Part of a small language model's weights.
Size: 11 layers, width 128, 4 heads of 32, MLP 512 squared ReLU, vocabulary 1024, 2.3M parameters.
Architecture: no biases in attention or MLP, untied embeddings, a norm on each head.
Training: a variant of Adam for these matrices, 93M tokens, 11299 steps.
Each number is 128 + 24 x the weight over its row's rms, rounded and kept within 0 to 255. Layers, rows and columns count from 0. Numbers have three digits each. The size before them is the row's rms in percent of the matrix's.

# layer 8 attention value, 128x128, rms 0.0842, rows 105-127, columns 0-127
096:099141140106143105096146129136087129126109143158149126154113141159115186107142123152116152162121138111076105119135174166125171117167146119116130158104170158117099136080163145117123140111116125134111098125184152135138149137167149146126145125151112109140122113113117117157127117138102080123121151140109120131127109132102112156130110133140104162171110098130089150071086082093081123156118
096:119182067116121153182126126129108163154105127120123148150155102151164147114162120085136089105136087086150153142109122119132128136201126135117132136140125155125103083122115168148118085134098117122123115170107154139143128125166156118097129095120126127138143112109163135149106143131126125068158134138114105129133130126151161099179161123136127137165122108127116099112103115128145120068132
095:113125142129115138123126121122117167147112136125158141138154087143107062128108118160110111161096131172129138125117089125145145119121136157106168132105124126159135098169064110172101110138077157110097113122084126134138149124107159091152146145131120164073144149160147156125124126126112142114101153113125125112152131128137132117098117066128145148109130169162093110122128103183154088145135
087:106113143094089155137127118113064121144150097115160128108144131076133142173127169134162078136109136118168162148170108145111108098122132130119107144140095139105103121112153107070113156146146122122126131117109187128092126129132123165086126115104121143074130120125128166096105073149141128128137098125163154145126143128136141161160119107148106117093116070148131159126147141138142130123118
099:136117138123140152138121139104196134125135128143147143157183107155159109093090118116123139114092112167137128117146147127118116120126101092090152132150117146162150122137117170120089114160107147082123161083130125112173132121148178130149159126139126149087181142140164122113090130121129157128099124113114113117113086123102148100123132135133124137122098162135101087072088139163080118145127
093:138133133144126075160104128137111137102101139125095128144143085128125134102137134104101140136098120136122108126184145134089127117130127154120122119158179148104136139125105138136088073155148165107129094152173088126114115127126170114143164133154134103159170086146095140129123157126109161094108166112140128102177111109136168121087173131112089130114155098123142146122123147149064117138128
093:135136131098115106155123122138109155114127136140138141126123128137176131121175138136113134128096141134179137113104096144122139088146135112105075113124144128129147120147148121081116077153093175129169107166144105171090111151087151125152168118133125171126158095086149179092126161147096144122130099113107148124166101114142108054127143131132138104121134127143119108123120148162110106163114
097:121100133103094129148111164119123126101088110140133145113106128085167128092119119132120108173098148134172151142171148142093119151130098131088117136138147085102132135089110127100174210130153101125135155140142151082154150143153125123112153087121124101164094144142096114137097089115128131135131141129115176104146150139114108125177088094140106102129129102124120137105158135139095133117124
097:154138101179131088146084105110142125150125139116095129119117114100128115151178086151133100132124113133120139131144075112098113151118139129077108129116069141139144119102121157159137109115125098135077126141101140146187131159125127093115119130135130133145107173120139161130189137133107103159141135108167132151167177087148117130176119137140135130096152122132097179150149147139126124108127
096:088143124151059106141104107144105120108067130141138156114142157114142117124153133150122116170146154120097138141132104145123087153100128161110089144102151170144166101143093109151097132125110118119124125173105152117118132132151142091111172113134119165065125115164206159079148113098129118154112126148131146135140145136136145111142115117114144112115146091155089141136113150127120125145121
094:095125096149117114172138137163130152136111179132123123127164146132098084115138093126127169112130142121116112136108119119104084189140117111144132109131101119164132142166056128166130124096101155120129177108129150111144176122152169139106116107109129178163100148130112139119163167113135118112140110120085136129141110127132131117149135143112149075153113125126116086106128100086129167149111
105:114151099154119118112133154109120120097155163159161116124123096115176165143122129170099151106153169160100130133153121158139149127126120093082104091120129060088146118083129194122103139142131102113158118123137128107182121129109142132084145136103129152136088147051143128122109118137140132164145125147102135121129115145155077145152131134120147115125126154131148091147141131123133145136147
088:126149100138144111132111144143115144125075154150104104122103108111135111135126117114104142148167142125114094119109116128103116116169130117158124097110151123124130077128122119150163096118132121160158114149100104123081138126056073124116101150126146125167123123132103131162189160110162147147127138110158133130134163135152099074142154088119144117151140119116164125147175117075123161082115
109:117128121099130121098119132119075163092147149177197156139148175097151119076108150175141128142091131122117099123101160164086137121139123139151061138135138158105146146135155131099077133140119137118138127141171151139094153125138141138140125126125109166093159102091137143108116157127108149157132133167113096120092110133123090117105118135139137114142131121149166088124110135152136097120125
090:162134145182140144131120111115111124117152124157131112090116107118107155149104123158166064141085136090121148120097125135082130114140070089140117126108124124132142126149122177097152158112096139114112152131096099118119150134087150132092166151160149165111138130085095129135118126136109126124096137116096136118115102121142162134170129118146170141146098109118112112122150116173176092088157
095:157153159169135112138109132144096112152105104154141130126152111145178140145152136167155113155102113181111121132109144144085162098080144131134129110113127086096143098149147148104171140128116157065052160125132116134111116120101130130131150149151124112078131132118146132125114120132117125110130124127118184057112112098118162098148126114132131135127110132118101106155128093147162113146139
106:124098164154130127140143118090100126107159137158145116084135139087102166124122148107126140115112087133139128130115135116109158133144133149120145151096118090090122171121147103114206171092107134063127085074180138120124128114109120133112103145130142167152140137144110115118166139151147129174130132130119152095129114122145137143133140147147138127122093090131087170181148127146153115139114
104:146133115116122080156124144159179118099160113150122124126070128129092104167121112125105110133149146113161120141121088086144156117096120115112075136138132151167173103135112135120141126117146105183090109150145153149096147099101156138114105178088126135144111138059124131094180131144146137117124133123128122149118155140134120127162114120125133098129150127127075114126124153091138164091135
101:169137103131118127120135153119115165115189149142142123149116100140089068074137110137131106103099092122116143112104123143142098169096149146088158163122093095130065118140145132138145095108136130153157121145129159123168129156094113087147158133130113147148183118143116148146099112146130153121151147109129129159122100100129139128117110163126134176142108109142088126105152159122140086149120
099:139149144108154095085115141124152131110122130119161148139125114136090091085145113111151182144090097153107122134096161150098144112104113137113138114140164127129144122093151111124140155144132155108107114119149149130174090142102130116159133114112140098167155160136105117085093098121152173129084174154137106099092126130090100123114125146107127169142149165119143132131119085126149060149126
100:166102161150102087133115117136099094118128154136155150171108176139133164077155135099164167102105117118162123129084120135147097188116138117101118145128185138142131140121117114130135117093144120134178117130124098103141108156109106118157135115118148116165112133189135106138119087152123161128112129111142128114146106129106096127131097147118133149135125120095099138148144115072121149180094
106:132139144127125120140128126159107123125148126120143176134144118127092129085172110133153114195129101151128146160105141127135136131117147125084148109126143165156147106111133124181168094078111107099143108133155092179137143122160163148097163109141101133106122101143177134140104108143107097090115143138111081107114096119117151106120117062137126115139119167135107120139153091094163111110118
119:143145094134198100113143148145149099101084132134145156133141129134091091161159098169116110135101141107116171149118101118143148122170094135131117166115145185151138127139155157148144108107126123177112157105115140114136141144143128088093090063152152100107135173143150138149117184146145127109124134151098116143136137083130155125117136152100135144121137152072131124112124121125125118124129